{
  "num_hidden_layers": 10,
  "hidden_size": 640,
  "num_attention_heads": 10,
  "num_key_value_heads": 10,
  "head_dim": 64,
  "intermediate_size": 1728,
  "vocab_size": 16384,
  "hidden_act": "swiglu",
  "norm": "rmsnorm",
  "norm_place": "out",
  "norm_eps": 1e-06,
  "positions": "rope",
  "rope_theta": 10000.0,
  "rope_fraction": 1.0,
  "qk_norm": true,
  "attn_scale": 0.125,
  "bias": "none",
  "tie_word_embeddings": false,
  "parallel_block": false,
  "init": "normal",
  "init_std_qkv": 0.0173,
  "init_std_o": 0.00386,
  "init_std_up": 0.0173,
  "init_std_down": 0.00235,
  "optimizer": "adamw",
  "learning_rate": 0.00121,
  "lr_mult_up": 0.941,
  "beta1": 0.9,
  "beta2": 0.95,
  "lr_head": 0.00735,
  "warmup_steps": 594,
  "schedule": "wsd",
  "decay_fraction": 0.797,
  "decay_shape": "linear",
  "final_lr_fraction": 0.05,
  "batch_tokens": 262144,
  "max_seq_len": 1024,
  "doc_mask": false,
  "train_tokens": 1157000000,
  "max_steps": 4414,
  "dataset": "wikipedia_en"
}
Each number is 128 + 24 x the weight over its row's rms, rounded and kept within 0 to 255. Layers, rows and columns count from 0. The size above them is the row's rms in percent of the matrix's.

# layer 5 MLP down (transposed), 1728x640, rms 0.0448, rows 562-590, columns 80-159
size [100  97  96 100 101 100  99 100 100 100 101  96 105 105 102 104 102  97  84 101 102 101 101 102 101 101 100 100  99]
[[150  96 113 162 128 118 103 112  82 100 102 125  63 120 124  83 131 118 139 156 140 138 123 111 190  88 141 133 149 137 121 150 133 139 148 140 138 132 127 119 129 146 105 112 146 135 132 121 110 159 121 130 128 140 108 157 108  82 157 113 125 114 135  79  96 136 102 126 123 134 100 122 142 117  96 181 143 108 120 126]
 [173 155 128 115 125 159  96 124  98 112 106 154 132 133  97 160 149 122 157 155 124 124 113 146  98 180 142 132 129 135  73  96 147 146 145 150 144 138  77  97 124 124 144 107 143  82  99 126 104  75 158 120 133 127 140 150 137 127 148 137 108 123 107 104 129 153 137 110 123 140 144 128  44 131 135 154 120 143 112 127]
 [141 131 113 122  62 167 131 173 164 134 126 113  89 126 113 141 143 150 169 127 157 141 152  76 126 126 148 136 108 124 167 103 103 147 118 143 117 124 113 147 172 110 118 113 131 114 161 109 133  97 154 116 129 118 101 164 117 107 137 149 143 146 143 122 153 120 126 121 125 109 135 104 156  94 107 117 124 145 108 143]
 [141 104 116 110  99 180 130 105 133 125 135 108 126 148 116 110 146 120 106 103 110 120 145 104 154 124  91 134 126 144 156 183 136 147 129 116  97 136 116 121 149 161 128 108  96 143 135 186 117 108 123 132 150 112 139 143 162 113  93 103 134 115 136  98 149 143 137 122  95 115 156 147 171 142 114  86 111 134 125 109]
 [115 165 165 142 144 119 154 167 130 155 128 106 101 114  87 125 149 152  76 129 156 132 138 104 148 111 112 155 121 105 140 136 133 161 119 132 152 154 119 164 151 107 113 116  93 115  85 181 103  96 118 113 120 164 138 152 173 129 126 121 135 118 133 142 148 159 107 136 148 114 127 111 128 174 154 122 144 104  99 162]
 [129  98 118 148 144 127 181 173 125 116 132 136  83 151 103 163 103 144 114 126 133 136 130 121 139 121 161 127 148 107 107 121 189 135 115 162 125 105 135 131  94 101  85 126 136 158 102 119 100 158 134 109  80 111 134 176 151 136 154 124 151 128 122 151 138 124 125 141 102 168 129 168  93 106 107 156 106 102 132 118]
 [160 128 146 122 128 125  93  85  89 143 134 151 113 112 152 137  99 142 102  74 140 124 169 163 121 106 134 110 106 125  78 111 163 132 112 152 161 131 153 120 146 132 119 164 110 153 101 119 129 155 144  78 112 147  92 135 117 112 160 135 148 156 113 142 172 159 109 148 138 119 116 126 109 125 137 136 117 110 110 126]
 [125 115  99 135  98  88 102  98  99  89 106 138  86 133 146 133 110 120 101 156 111 143 130  64 126  92  68 125  58  82 134 129 120 126 152  97 126  87 157 117  85 106 130 143 101 126 160 146 133 108 131 155 134 168 110 141 139 133 146 128 111 125 143 133 126 150 120  83  90 106 121 102 131  96 126 112 118 110 150 147]
 [110 121  74 133  79 108 105 105 154 125 134 150 129 109  85 174 105 115 142  92 132 140 140 119 109 146 124 106 125 146 160 120 163  95 160 131  99 157  97 134  96 159  83 127 117  90  98 164 107  71 166 128 113 160 152 151 117 156  93 147  99 138 122 135 132 176 155 152 107 134 141 132 129 146 108 124 141 165 144 121]
 [ 88 156 141 141 139  70 106 120 106 126 123 149 122 154 152 112 146 152 142 134 135 113  95 132 119 158 174 121 106 125 108 135 135 147 119 155 134 122 122 126  99 119 186 105 101 141 121  87 118 132 136 122 130 146 152 121 164  88 141 136 114 144 141 121 134 120 155 142 156 103 130 158 146 149 130 127 112 125 109  98]
 [114 172 110 141 129 136 121 130 108 107 156 126 126 117 146 163 152 117 133 135 132 123 127 121  84  69 147 108 106 102 147 126 140 106 102 133 134 106 130 119 121 131 147  89 152  99 116 164 126 122 105 122 145 102 160 116 167 134 170 130 134 101 171  89 120 110 116 125 125 158 141 119 129 158 163 137 107 152  83  97]
 [109 132 143 171 151  95 136 143 101 163 144 106 114 135 114 138 155  90 161 107 190 176 169 110 179 134 149 140 126 119 109 132 112 139 133 111 155 143 177 142 130 113 115 159 112 124 186 132 146 119  97 104 151 111 123  66 146  96 150 131 114 131  81 168 123  86 160 139 166 111 118 165 156 106 115 112 157 149 110 150]
 [114 145 143 130 139 165 104 142 166 132 148 147 151 172 148 154 139 157 131  94 132 124 123 113  88 125 117 115 106 107 111 129 106 125 173 112 153 145 102 145  89  91 122 109 103 114 115 126 166 128 120 134 103  63 128 149  90 138  94 170 153 106 141 113 133 137 118 134  99 111 110 122 161 108 131 145 119 110 129 114]
 [112 159 158 105 142 127 139 141 123 102  95 112 141 150 140 119 119 127 136 109 134 145 123 131  79 147 126 179 161  94 135 141 134 112 126 139 119 139 137  80 139 114 195 100 120 149 155 132 162 119 155 103 173 143 111 138 134 157 147 117  88 154 143  88 156  94 173 130 115 141  91 124 105 125 145 103  79 161 118 149]
 [152 159 101 145 146 141 113 125 149 136 114 101 130 164 157  82 133 110 169  92 119 163  81 122  94 114 146 149 113  82 116 129 157 113 125 118 156 156  83 124 185 108 102 107  84 109 138 107 168 128 116  71  80 140 105 117 116 105  85 126 134 141 102  98  94 118  99 141 115 142  97 141 164 146 196 156 125 133 142 138]
 [151 138 130 136  86 101 149 139 104 174 157 150 137 159 143 172 118  97 195 130 124 174 113 150  76 121 103 111 145 151 149 132 122 138  88 123 123 138 166  92 145 131 133 135 140 104 101 158 145  85  99 126 143 112  94 117 148 135  99 138 105 113  94 149 171 127 143 118 121 158 146  84 108 130 150 116 189 154 158  95]
 [105 190 130 137 156  99 115 121 114  94 137 146 149 160 128 136 114 124 134 122 135 138 142 127 108  88 110  91 119 150 133 164 138 152 112  81 129 122  92 135  89 141 157 107 119 141 147 141 114 119 113 183 164 152 145 108  78 152 137 151  94 125 165 116 119 106 103 122 148  77 123  98 120  91 120 165 110 108 151 142]
 [ 95 122 149  84 124 106 138 151 159 119 133 113 143 148 106 131 134 108 115 116 111 160 149  90 118 122  85  99 154 137 121 103 144  95  92 120 126 143 147 100 123 136 119 136  94  89 128 136 115  82 132 115 138 116  93 105  92  85 115 124 136 118 158 129 105  95 151 126 130 117 131 132 126 119 110 115 149 120  85 139]
 [112 123 103 157 116 164 119 134 123 128 161 129 139 113 127 131 158 154 147 138 107 120 125 139 105 126 143 133 144 118 101 142 159 108 120 118 162 158 124 156 145  97 138 146 104 121 158 157 106  97 167 137 143 126  90 152 120 156 119 117 142 102 139 114 136 133 128 134 110 126 132 124 129 131  96 118 133 104 146 115]
 [130  96  92 152 115  49 101 110 121  95  93 108 152 163 105 111 103 102 163 126  86 154 112 146 142 129 194 129 161 114 102 112 141 134 110 146 122 131  71 144 136 151 132 135 166 102 111 133 195 110  99  98 122 171 124 142 143  96 101 142 107 160 108  94 125 105 156 141 149 110 129 109 138  88 161 136 119 158 145 146]
 [ 84 176 151 166 100 132 135 151 152 153 133 135 149 133 137 138 124 144 142 147 122  90 102 123 137 136 196 137  90 107  97 150 123 155 122 147 145 114 157 132 139 170 132 116 132 128 111 124 122 164 107 119 146 146 157 142 107 164 130 135 115 124 158 128  98 151 138 135 153 123 112 121 109 149 152 121 126  97 144  94]
 [120  92 187 124 141 106 169 175 138 135 101  85 174 119  76 167 117 153 158 108 138 125 161 137 123 138 135 102 113 148 131 156 142 129  82 139 110 147  95  91 130  90 131 169 118 143  95 108 120  95 135 102 144 141 151 106 117 168 143 142 149 162 107 148 147 160 124 140  98 121 128 151  79 140 151 107 111 151 128 124]
 [144 111 128 130 137 136 136 116 145 140 149 133 116  74 152 135 143 120 107 136 148 131  99 134  95 167 101 106 140 108 178  93 151 155 132 119 156 146 109 159 139 120 156 101 114 151 131 181 150 103 151 160 106 128 136 126  56 113 154  83 132 140 164 105 154  99 125 137 125 144 137 115 134 158 174 131 125 141 124 138]
 [102 123  86 163 113 132 146 126 112 119 175 158 173 132 126 145 124 138 113  81 123 130 111 176  97 164 157 107 119 132 118 124 139 132 150 133 149 113 137  89 156 138  68 132 163 119 146 100 163 154  86 108 147 106 105 119 118 130 140 144  85 127 120  93 156 163 116 156 169 156 116 132  81 109 130 132 101 143 175 162]
 [123 119 114 165 152 157 128 137 126 108 145 122  70 181 112 134 152 122  98  88 114 118 136 127 128 108 175 169 111 151 125 139 127 100 138  90 149 117 152 131 119 150 148 177 137 147 111 139 121 132 141  91 134 133  90  99 177 127 125 125  90 165 139 150 106 138 159 123 137 153 136 125 153 122 135 144  94 136 124 145]
 [185 125 148 140 164 176 112 160 133 159 111 168 128  90 103 165 147 176 115 163 132 123 123 144 148 128 112 127 138 126 103 154 141 137 102 159 112 140 133  93 110 122  86 128 116 150 155 188 138 131 168 112 100 149 116  85 119 149 111 126 121 167 170 142 143 145 122 158  92 160 184 128 117 154  92 136 153 122 141 144]
 [139 110 109 107 111 150 134 121 110 117  81 178 106 117 111 142 108 134 143 121 166 164 108 113  89 138 165 132 158 159 159 120 108 117  90 133 136 149 107 126 135 150 177 133 148 129 102  92 118 135 123 126 125 132 129  79 123 114 147  85 139 135 107  99 168 128 204 148 122 121 133 120 164  72 146 129 119 124 150 113]
 [127 126 135 181  88 116 162 119 130 148 121 135 120 137 107 133 111  90 119  98 164 124 138 159 166 113 159  92 111 109 130 122 140 100 131 101 161 143 135  99 139 135  93 121 143 126 172  89 117 112 107 153 162 136 128  83  83  54 131 171  84 142 138 120 107 147 126 109 118 102 116 169 103 146 134 143 155 141 135 133]
 [164 132 125 106 131 114  93 117 138 118 115 132 136 145 123 199  84  63 151 129 107 141 130 121 121 141 164 124 120 115 165 115 126 135 118 142  89 129 134 138 106 145  92 102 108 121 101 173  91 113  94  96 145 140 105 124 119 128 157 104 149 160 139 133 142  81 140 147 109 120 156 128 111 115 138 166 125 150 109 161]]
# layer 5 MLP gate, 1728x640, rms 0.0449, rows 563-590, columns 80-159
size [ 99  99  97  93  98  99  99  96  99 101  93 106 102 105 105 100  99  81  99 102 105  99 100 101 102  98 100  99]
[[136 143 147 129 144 150  73 146 132 117 131 121 123 102  90 142 157  88 137 163 108 158 165 146 163 111  59 152 127 104 147 124 106 134 117 138  80 132 134 117 119 140 100 109 108 142 141 108 140 142 114 110 141 101 163 139 179 122 162 137 163 134 157 129 137 148 122 149 156 142 140 154 121 112 119 148 135 181 138 113]
 [148 149 165 104 142 113 110  97 104 148 131 146 160 136 153 110 110 115 129 119  85 149 122 144 140 119 105 118 121 171 103 145 139  79 149 144  93 115 125  94  96 172 114 132 150 104 139 112 131 138 132  85 110 120  95 150 116 163 154 178 116 122 116 120 148 110 136 165 135  93 158 148 116 117 115 142 111 103 115 111]
 [ 87 138  80 143 126 142 113 128 108 107 155 104 105 160 138 145 148 110 128 160 130 130 168 160 141 123 156 134 161 104 146 120 142 142 111 133 118 149  99 122 103 107 106 162 145 154 124  87 168 164 101 116 123 153 153  75 117 115  94 131 134 120 128 157 124 145 133 141 137 107 151 145 130  83 131 123 106 108 133 129]
 [113 179 121 105 119 161 113  77 132 124  98 135 146 146 126  89 132 109 123 115 131 146 152 107 144 103 136 142 121 122  98 130 114 187 136 146 130 118 152 115 113  98 144 133 126 135 161 131 122  96 132 124  99 142 142 150 114 124 104 123 120  95 128 149 104 117 144 102 134 135 141 142 158 147 154 139 140  84 163 169]
 [145 120 130  96 155 117 145 106 154 121 121 150 136 110 113 163 162 147 124 125 154 122 122 105  70 163 125  70 152 112 138 153 134 111 144 105 132 149 136 111 130 166  95 144  72 139 171 101 116 142 124 142 119 121 150 138 136 136 115 121 126 146 146 131 135 148 117 126 105  96 128 184  97  81 153 103 126  94 130 142]
 [ 96 139 172 110 127 153  95 136  90 172 132  83 158 102 119 129 122 133 163 129 123 173 153 110 133  97 175 144  99 112 164  99  89 143 110 116 122 108 138 118 139 139 126 112 124 136 129  97 107 106 103 135 151 134 145 118 111 108 107 154 129 123 128 107 116  87 131 138 158 132 142 145 132  95 150 100 140  85 149 104]
 [156 126 117 100 152 110 117  78  79 132 111 125 118 143 177 126 141 113 133 105  78 117 161 147 145  99 101 128 114 155 159 134 123  84 136 115 180 114 145 101 107 109 133 168 132 130 168 128 176 131 131 138 116 120 104 165 130 112 127 151 134 140 118 136 103 144 166 128 139 122 140 152 135 115 142 102 158 178 140 130]
 [125 114 159  82 130 110  99 150 171  88 155 131 142 120 157 118 103 111 107 112 124  93 156 130 112 161 159 110 129 113 103 123  86 136 101 160 115 124 122 110  93 143 123  95 153 108 146 118 106 118 133 217 145 143 146 110 131 135  93 125 178 115 142 119 130  96 150 107 101 108 121 111 126 139  96 107 131 124 153 135]
 [145 125 138 142 147 148 131 113 141 130 112 168 121 144 157 168 138 178 149 133 133 116 115 119  68 149 132 139 139 124 159 133 167 150 112 121 118 120 132 138 113 121 107 155 117  96 129 136 103 166 139 105 138 155 144  92 189 178 159 139 119 138  56 142 140 159 123 165 194 161 157 104 138  67 108 104  77 100 136 135]
 [161 139 134  87  97 119 121 131 134 127 110 171 138 187  80 159 124 147 120 132  81 140 185  79 152 118 105  76 129  99 124  98  96 151 144 100 146 139 111 127 164 143 121 110 129 137  98  77 124 133 133 145  87 149 123 124 103 139 197 137 142  80  84 106 156 119 118 152 124 140  91 126  93 132 139 113 121 126 132 140]
 [111 143 158 107 175 127 149 139 127 122 137  99 168 120 173 109 124 111 154 143 130 127 151 131 152 123  94 137 107 148 120  80  77  65 105 149 177 136 136 153  96 124 154 128 168 126 105 159 116  90 130 140 129  99 169 120 136 106 106 142 119 145 145 115 133 112 154 100 145 125 115 145 137 119 126 156 153 148 149 118]
 [130 165 152 108 132 153  97  92  97 113 135 123 125 134  90  72 107 119 119 137  81 103 138 129 131 139 138 114 181 131 108 111 147 129 112 130 137 147 128 126 135 121 116 159 142 115 164 116 146 116 155 142 171 112 129 164  99 145 120 111 165 148 127 129 134 108  88 164 125 138 124 116 105 117 124 131 103 156 109  68]
 [135 115 134 142 142 109 108 136 140 143 148 112 111 125 142 118 140 167 109 121 124 119 112 119 143 116  88 104 171 163  94  95 112 104  80 108 129 118 167 140 161 138 131 107 114 134 169 138 100 156 116 147 179 148 127 191 131  91 158 173 150 160  77 144 147  98 153 133 130 140 129  83 126 134 134 132 144 130 132  85]
 [ 97 146  94 130 112 144 123  99 150 138  80  77 147 199 130 113 120  97  95 151 121 175 142  96 110 117  84 115 145  85 116 122 139  99 144 114 150 103 128 122 154  78 167  96 156 142 128 117 118 107 133 141 138 146 137 149 183 134  99 190 161 148 137 128  93 129 118 113 139 140 148 161 147 118 114  88 155 145 114 129]
 [128 114 143  92 124 111 156 134 110 146 152 109  91 125 125 163 112 109 143 135 103 148 104  81 138 127  94 125 175 145 141 163 148 115 128 147 101 128 120 105 118 164 149 134 138  66 165 119 149  77  94  89 149 107 126 142 112 113 116 148 139 140 133 105 116 117 117 151 108 163 109 144 100  96 127 139 134 155 135 122]
 [115  87 124 123 159 128 110 114 126 137  89 153 149 140 103 143  86 107  91 155 121  92 154 105 107 119 152 168 183 112 131 123 101 124 151 146 134 106  93 114 112 135 158 150 129 159 148 110 122 117 136 135 163 169 147 132 137 144  88 161 140  81  90 160 100 114 107 120  91  92 176 102 127 110  75 138 123 156 110 145]
 [115 148 111 120 129 133  80 116 145 154  99 143 140 109 140 101 142 139 157 147 106 122 144 164 147 130 149 120 147 128 159 137 152 155  98 136 150 152 112 132 123 150 141 159  95 158  91 120 151  93 102 111  98 106 106 155 108 127 168 121  94 134 151 153 140 124 151 146 109 137 168 145  88 129 149 112 141 134 179 150]
 [152 160 111 160 121 139 133 124  86 149 132 120 122 162 139 121 103  53 121 127 102 140 158  81 157 132 153 101 109 150 138 112  89 161 133 210 135  88 138 122  85 109 153  85 145 135 111 118 176 127 133 126  88 115 169  77 172  84 130 136 122 128 117 154 100 147 122 137 102 169 134 128 154 146 136 158 126 119 158 131]
 [ 97 110 132 116 165 171 135 101 130 110 133 129 133 150 152 147 139 127 120 163 150 154 126 114 119 127 158 111 138 173 108 130 108 118 123 162 125  89 118 146  85 128 141  99  93 130 154 143 121  97 130 174 146 107 116 123  88 142 121 149 156 153 131 121 138 112 147 131 153 122 106 121 114 158 131  92 113 144 109 146]
 [ 96 118 156  67 153 118 106 105 114 174 110 105 142 154 102 109 162 132 150 138 151 155 119  86 118  97 134 151 129 133 150 165 148 142 121 139  98 112 155 107  89 121 106 144 124 159 149 115 110 160 159 166 150 119 115 114 132  93 139 134 157 114 104 133 128 124  97 155  75 158 166 146 110 104 111 125 172 128 125 197]
 [128 113 123  90 115 132 131 104 114 123 144 102 162 115 110 121 127 156 132 118  86 118  84  61 108 166 141 165 160 122 155 101 138 116 112 159  90 154 147  99 146  88 109 177  91  87 105 127 121 118 140 107 181 114 114 113 116  98 136 142 102 142 109 148 124 119 117 113 156 116 113 161 139  98  83 116 149 109 140 134]
 [136 101 162 109 121 149 119  89 128 117 150 130 109 133 104 176 159 157 139 122 130 124 164 155 141 139 169 142 127 171 149 102 133 138 110 118 116 151 138 129 126 120 142 116 114 134 126 103 129 110 159 106 136 116  82 143  92 138 102 136 158  74 122 144 100 167 144 161  82 134 119 116 147 118 161 154 162 143 106 129]
 [138 135 133 140 128 189 127 132 124 144  96 147 166 139 112 136 156 166 171 140 152 112 151 158 121  79 148  96 144 113 147 157  84 108 130 119  94 118 113 155 152 101 138 130 164 152 127 135 169 153  78 194 107 129 112 118  90  97  86 167 129 122  97 133 102  96 189 159 128 147 160 144 143 125 106 113 155 111 127 154]
 [130 122 140  63 124 125 134 141 119 140 134 141 163 127 147  68 147 108 125 127 128 100 118 141 110 128 142 116 109 110 106 127 167  96 127 130 155 119 130 123 109  91 133 128 105 171 112 162 121 138 150 157 123 153 118 166 185 151 112 131  85 103 129 133 140 131 112 115 102 164 134 132 167 134 112 150 141 173 134 131]
 [102 141  97 105 176 102 133 108 135 121  82  96 116 136 135 107 156 138  81 143  97 138 162 148 132 131 109 103 130 134 115 154 128 138  87 117 110 119 120 104 138 167 139 107  98  95 153 153 185 110 126 125 159 132 161 127 132 113 153 119 128 139 116 183 130 106 119 117 122 108 137 162  83 130 116 118  74 130  96 104]
 [115 135 175 169 168 121 111 116 124 125 153  75  73  92 123  41 104 162 118 134 112 130 121 147 126 150 169 108 130 155 131 104 147  93 115 103 105 165 143 152 152 121 151 100 144 155  99 120 100 134  69 125 121 137 152 114 125 116 169 149 100 114 138 149 141 131 125 127 123 153 141 152 101 113 188 134 136 113 168 175]
 [157 111 126  90 133 129 109 116 118 156 124 167 157 127 140 126 127 129 151 162 115 100 131 165 147 160 183 127 126 150  96  94  95 141 134 162 128 175 103 143 128 147 127 175 151 134 165 114 191 130 144 160 123 139 133 140 131 124 157 122 129 139 138 179 146 120 144 123  92 134 159 119 115  99 141 116 135 134 140 130]
 [130 148 132 114 131 113 163 131 140  71 137 139 150  90 112 118 190 161 129 131 123 102  89 103 122 147 160 131 111 128 157 144 146 125 138 120 164 140 100  82 118 101 134 155 109 155 123 132 119 105  72  80 140 156 182 122  93 148  79 152 110 118 139 124 140 177 112 118 130 124 124 139 114 104 132 128 151 158 155  88]]
# layer 5 MLP up, 1728x640, rms 0.045, rows 563-590, columns 80-159
size [ 95  97  97  98 100  99 100  98  97  98  93 104 105 102 102 103  95  83  98 102 102 101 100  99  99  99  98 103]
[[108 139 140 132 148 119 132 135 189 200 112 118 128  89 120 156 148 133 117 162 135 135 122 102 130  84 173 112 156 145 144  98 113 196  96 110 168 108 146 140 166 140 116 109  90 136 152 137 150 136 140 114 112 109 132 113 128 165 104  98 145 128 116 140 150 121 142 131 145 112 113 107 139 137 132 144  90 131  87 132]
 [145 103  75 132 147 167  84 123 104 151 112 123 106  82 147 139 119 122 131 165 144 117 151 133 138  80 120  97 103 172  85 131  84 182  83 127 118 139  81 122 113 152 133 148 147  81  85 150 134 175 136 116 103 126 137 137  56 129 134 155 155 124 135 119 126 125 105  86  83 113 100 132  83 115 142 117 112 122 137 139]
 [111 144 152 143 124  86 131 171 128 131 168 126 116 115 153 132 107 101 136 137 107 123 166 156 150 142 148 152 154 133 137  95 143 172 132 118 117 142 148 129 143 130 110 140 128 143 130 116  84 136 127 105 149 141 137 135  97 140 120 137  98 116 145 131 131 152 132 106  78 134 120  84 129 132 153 127 122 140 136 113]
 [151 123 150 121 202  91  90 143 167 131  93  89 103 128 142 117 131 152 110 133 145 118  99 100 132 108 148  73 126  52 108 105 129 107 133 118 140 142 113 107 128 122 150 113  89 135 174 135 133 118 127 126 123 138 103 109 104 125 140 115 151 154 197 164 142 108 157 105 132  81 140 158 160 128 106  99 130  94 101 146]
 [ 93 147  88 148  73 130 143 146 148 106 174 119 119 138 161 121 107 130 124 153 145 178 124 150 125 140 152 124 183 127 152 106 146 129  83 145 140 131 101 136 140 108  94 166 118 139 151 135 110 172 133 151 117 103  93 133 134 146 117  69 120 120 112  90 131 111 124  92 156  92 168  94 151  99 149 132 147  97 172 105]
 [109 124 140 141 129 140 112 133 150 159 116  81 142 128 135 118 113  95 140 174 142  84 130 121 188 132  64 132  97 126 107 103 158 129 114 104 144 173 127 126 119 104 128 113 143 140 114 132 160 106 128 180 135 128 130 172 110 107 127  98 126 124 119 141 176 146 133  87 111  93  98 146 126 134 108  94 111 148 115 101]
 [112  82  76 128 132  94 123  93 114 105 146 153 129 182 130 119 140 170 102 103 151 135 159 137  92 101 129 116 114  63 105 137 143 131 110 110 114  93 110 103 131  97  96 128 126 142 142 177 130  91 156 154 116 160 151 135 100 152  93 124 119 132 149  78 151  88 119 158 117 121 122  91 178 118 123 161 158 129  90 150]
 [156  96 113 117  96 150 150 125 111 128 133 110 159 127 150 162 128 136 154 127  91 174 165 142 121 155 165 134 113 124 120 139 111 136 123 144 164 102 150 137 121 131 157 155 168 104 139 176 155 115 122 113 129 101 105 148 131 120 100 143 165 115 137  68 171  99 143 103 102 107 162 144 182 137 148 139 122 112 124 121]
 [ 97 138 106 125 127 132 121 156 144 118 141 159 120  78 113  78 131 144 112 119 134 147 153 181 143 169 114 104  97 120 125 143 159 156 160 140  97 158 171 147 127 140  92 203 138 132 141 121 116  60  96 145 123 141  97 134 125  93 147 146  84  79 109 118  89 140 106  99 135 148 187 166 108  85 117 100 147 151 141 148]
 [ 80 139 129 106 163 161 144 124 116  86 134 104 159 104  79 124 124 165 126 101 129 133  88 155 117 109 174 124 149 119 106 148 127 101 164 162 148 118 166 115 142 130  90 157 102 120 130 137  94 127 135 111 143 142 138 134 117  98  90  76  81 105 108 147 152 138  67 115 180 132 123 145 149  71 153 149 141 133 168 116]
 [ 99 117 124 104 102  74 104 199 166 137 119 139 135 119 135 123 174 134 185 151 127  70  89 121 146 161  89 137 110 117 111 157  98 148 118  76 112 160  65 153 103 107 135 137 103 119 133 122 146 169 148 135 183 108 139 129 116 131 134 120 133 125 157 121 130 127  88 122 103 106 131 161 104 132 103 178 144 138 141 109]
 [118 129 146 146 136 124 135  68 158 171 100 117 119 169 148 114 113 137 143 112  98 119  95 137 136 102 140  94 137 136 148 133 124 113 139 124 160 122 104 169 108 105  88 128 164 113 101  94 121 144 124 112 114 118 143 151 162 108 149 105 145 102 113 109 122 132 102 100 127 138 104 102 149 107 100  95 138 131 104  96]
 [145 121 103 172 107 101 150 137  94 106 155 150 101 129 111 115 128 135 140 137 185  84  83 136 172  99 115 106 113  81 135 137 132 107 102 153 162 147 149 101 108 137 126 119 157  86 157 191 167 128 142  90 113 154 131 133 101 152 137 133  68 108  71 111 112 135 150 125 133 146 131 121 104 128 113 130 158 124 124 127]
 [128 111 122 139 186 134 111 115 175  66 142 120 107 171 186 115 126 123 122 129 105 162 132 133 145 112 119 124 141 107  94 166 136 120 143 108 116  99 144 142 147 126 126 127 100  95 115 144 170 122 139 140 165 128 117 151 120 116 166 125 110 155 117  92 169  77 102  87 142 146 112 150 137 147 132 103 124 136 133 131]
 [142 128  73 103 158 129 129 127  88 115 104 131 143 126 128 142 157  99 189  88 163 115 109 167 136 137 153 122 121 110 107 154 131 120 139 127 110 196 128 126 127 145 133 165 110 139 124  99 164 140  98 144 107 116 112  85 117 134  90 113 151 127 169 207 128  89 136 115 125 133 136 140  87  99 139 173 167 171 127 129]
 [ 91 155 123 158 106 130  77 129 151 147 137 135 120 100 151 165 102 139 126 136 147  92 119 111 136 144  92 123  98  91 117 104 104 127 151 209  65  86 141 156 118 166 115 120  97  99 123 106 169 137 169 138  83 137  90 118 105 138 139 132 120 117 103 172 106 126 125 142 109 166 108 101 130 142 100 137 122 117 132 157]
 [110 172 144 122 124 128 139 134 130 130 155 104 158 120 122 150 130 130 116  96 138 116 121 112 129 114 137 100 108 131  97  97 133  95 129 142 164 141 131 133 112 142 192  75 121 151 117  97 160 139 144 108 170 105  83 144 140 138 111 138 119 144 131 142 141 133 140 123 150 131 111  72 116 125 154 105 115 137 135 177]
 [131 125 149 124  93 160 116 130 179 106 108 136 142  92 138 120 147 120 111 138 137 119 136 115 109 148  93 133 114 131 170  71 109 118 167 134 136  89 156 110 112 147 119 146 125 111 131  89 159 167 111 103 159 129 155 103 169  98 118 135 124 123 109 137 103 114 149 150 152 124 140 170 182 130 168 141 124 142 150 141]
 [114 143 149 156 123 154 124 142 102 142 124 132 158 167 123 128  96 143 160 105 124 172  89 108 141 119 175 132 105 100 164 169 134 181 145 116 134 136 114 135 149  87 118 101 142 135 131 118 115 122 130 129 105 112 177 165 143  96 162 155 119 136 115 102 157 160  95 116 150 136  94 126 135 140 156 139 114 117 128  76]
 [124 135 186 128 111 109 149 140 138  98  90 117 127 141 111 152 143 130 161 157 102 124 138 150 145 110 186 119 102 113 149 108 159  87 131 104 140 168 114 107 123 122 160 124 129 137 127 132 104 144  89  90 161  97 142 109 142 140 145 103 127  94 113 147 113 144 118 148 124 151 126 110 127 151 136  62 119 133 165 164]
 [144 150 130 147 132 136 106 107 128 118 101 156 151 125 149 121 159 137 133 132 118 145 121 134 120 165 137 134 168 137 135 129 116 117 135 103 155 128 160  76  92 169  99 178 149 132  90  96 123 102 127 117  76 155 130 140 156 127 195  85 123 119 126 152 133 152 125 120 104 107 163 112 131 119  88 122 122 119 106 139]
 [163 117 131 119 133 149 138 131  89 103 145 112 108 149 126 108 124 137 193 129 165 108 159 106 129 151 113 145  84  99 140 133 126 126 111 118 170  98 147 135  99 139 105 128  87 107 124 163 110 108 123 102 117 117 138 142  89 130 117 128 130 125 138 184 114 115 156 178 120 180 108 132 125  99 182 169 121 124 125 102]
 [111 144  90 103  80 129 171 121 153  88 159 159 198 129 109 120 117 150 113 143 140 150 116 108 109 134 121  86  69 140 126 127 133 136 110 115 159  84 138 111 157 135  95 104 122 163 150 143 158 124 147 144 106 135 137 156 131  87 126 121 124 110 171 116 146 150 135 114  92  90 154 160  92  88 120 127 172 163 127 158]
 [ 92 130 103 120 140  93 151 116 128 134 107 134 133 137 133  92 130  90 109 102 167 111 125 146 106 135 169  98 106 150 130 126 141  99 103 180  63 143 126 128 106 103 105  90  90 100 115 117 135 121 135 134  98 152 101 138 108 128  85 162 153 102  84 142 132 144 102  62 128 110 115 141 121 110 106 154 111 121  70 124]
 [131 141 111 155 128 159 109 108 102 132 146 148 139 102 149 153 136 141 115 105 134 126  97 105 125 141 114 148 139 101 114  98 140 166 114 108 151 132 111 175 124 135 144 135 140 117 136 124 155  97 137 106 107 121 108 125 111 132 153 154 126 137 115 152 110 124 126 152 108 166 148  93 100 130 145 126 150 119 159 118]
 [123 138 140 138 180 109  93 135 109 131 145  98 148  92 107  76  95 125 175 155 177 165 113 124 109 132 126 196 141 121 148 133 191 130 117 136 129 170 195 158  84  89 132 126 122 125 142 151 101 110 181 106 132 180 125 124 149  81 169 144 115 127 143 129 105 137 156 169 180 122 153 132 136 115 144 171 123 115 154 147]
 [105 139 160 125 117 127 171 109 151  80 167 153 108 137 133 113  88 114 113 142  98 143 153 127 120  90 145 190  91  98 132 123 101 151 146 131 120 150 101 113 116 166 115 153 149 141 140 124 116 120 119 130 136 122 169 115 145 134 131 126  98  80  98 120 143  92 135 109 127 115 127 122 164 115 146  77 135 125 110 138]
 [138 178 139 129 132 141 105 161 129 135 117 124 155 149 109 107  81  77 130 146 111 112 139 125 131 129 140 123 125  85 167 128 110 133 114 169 124 148 112 130 104 139 105 122 143 124 141 126 120 113  87 106 150 152 135 161 142 103 136 147 140 149 120 141  98 122 158 117 104  95 137 118 177 144 170 128 103 139 108 144]]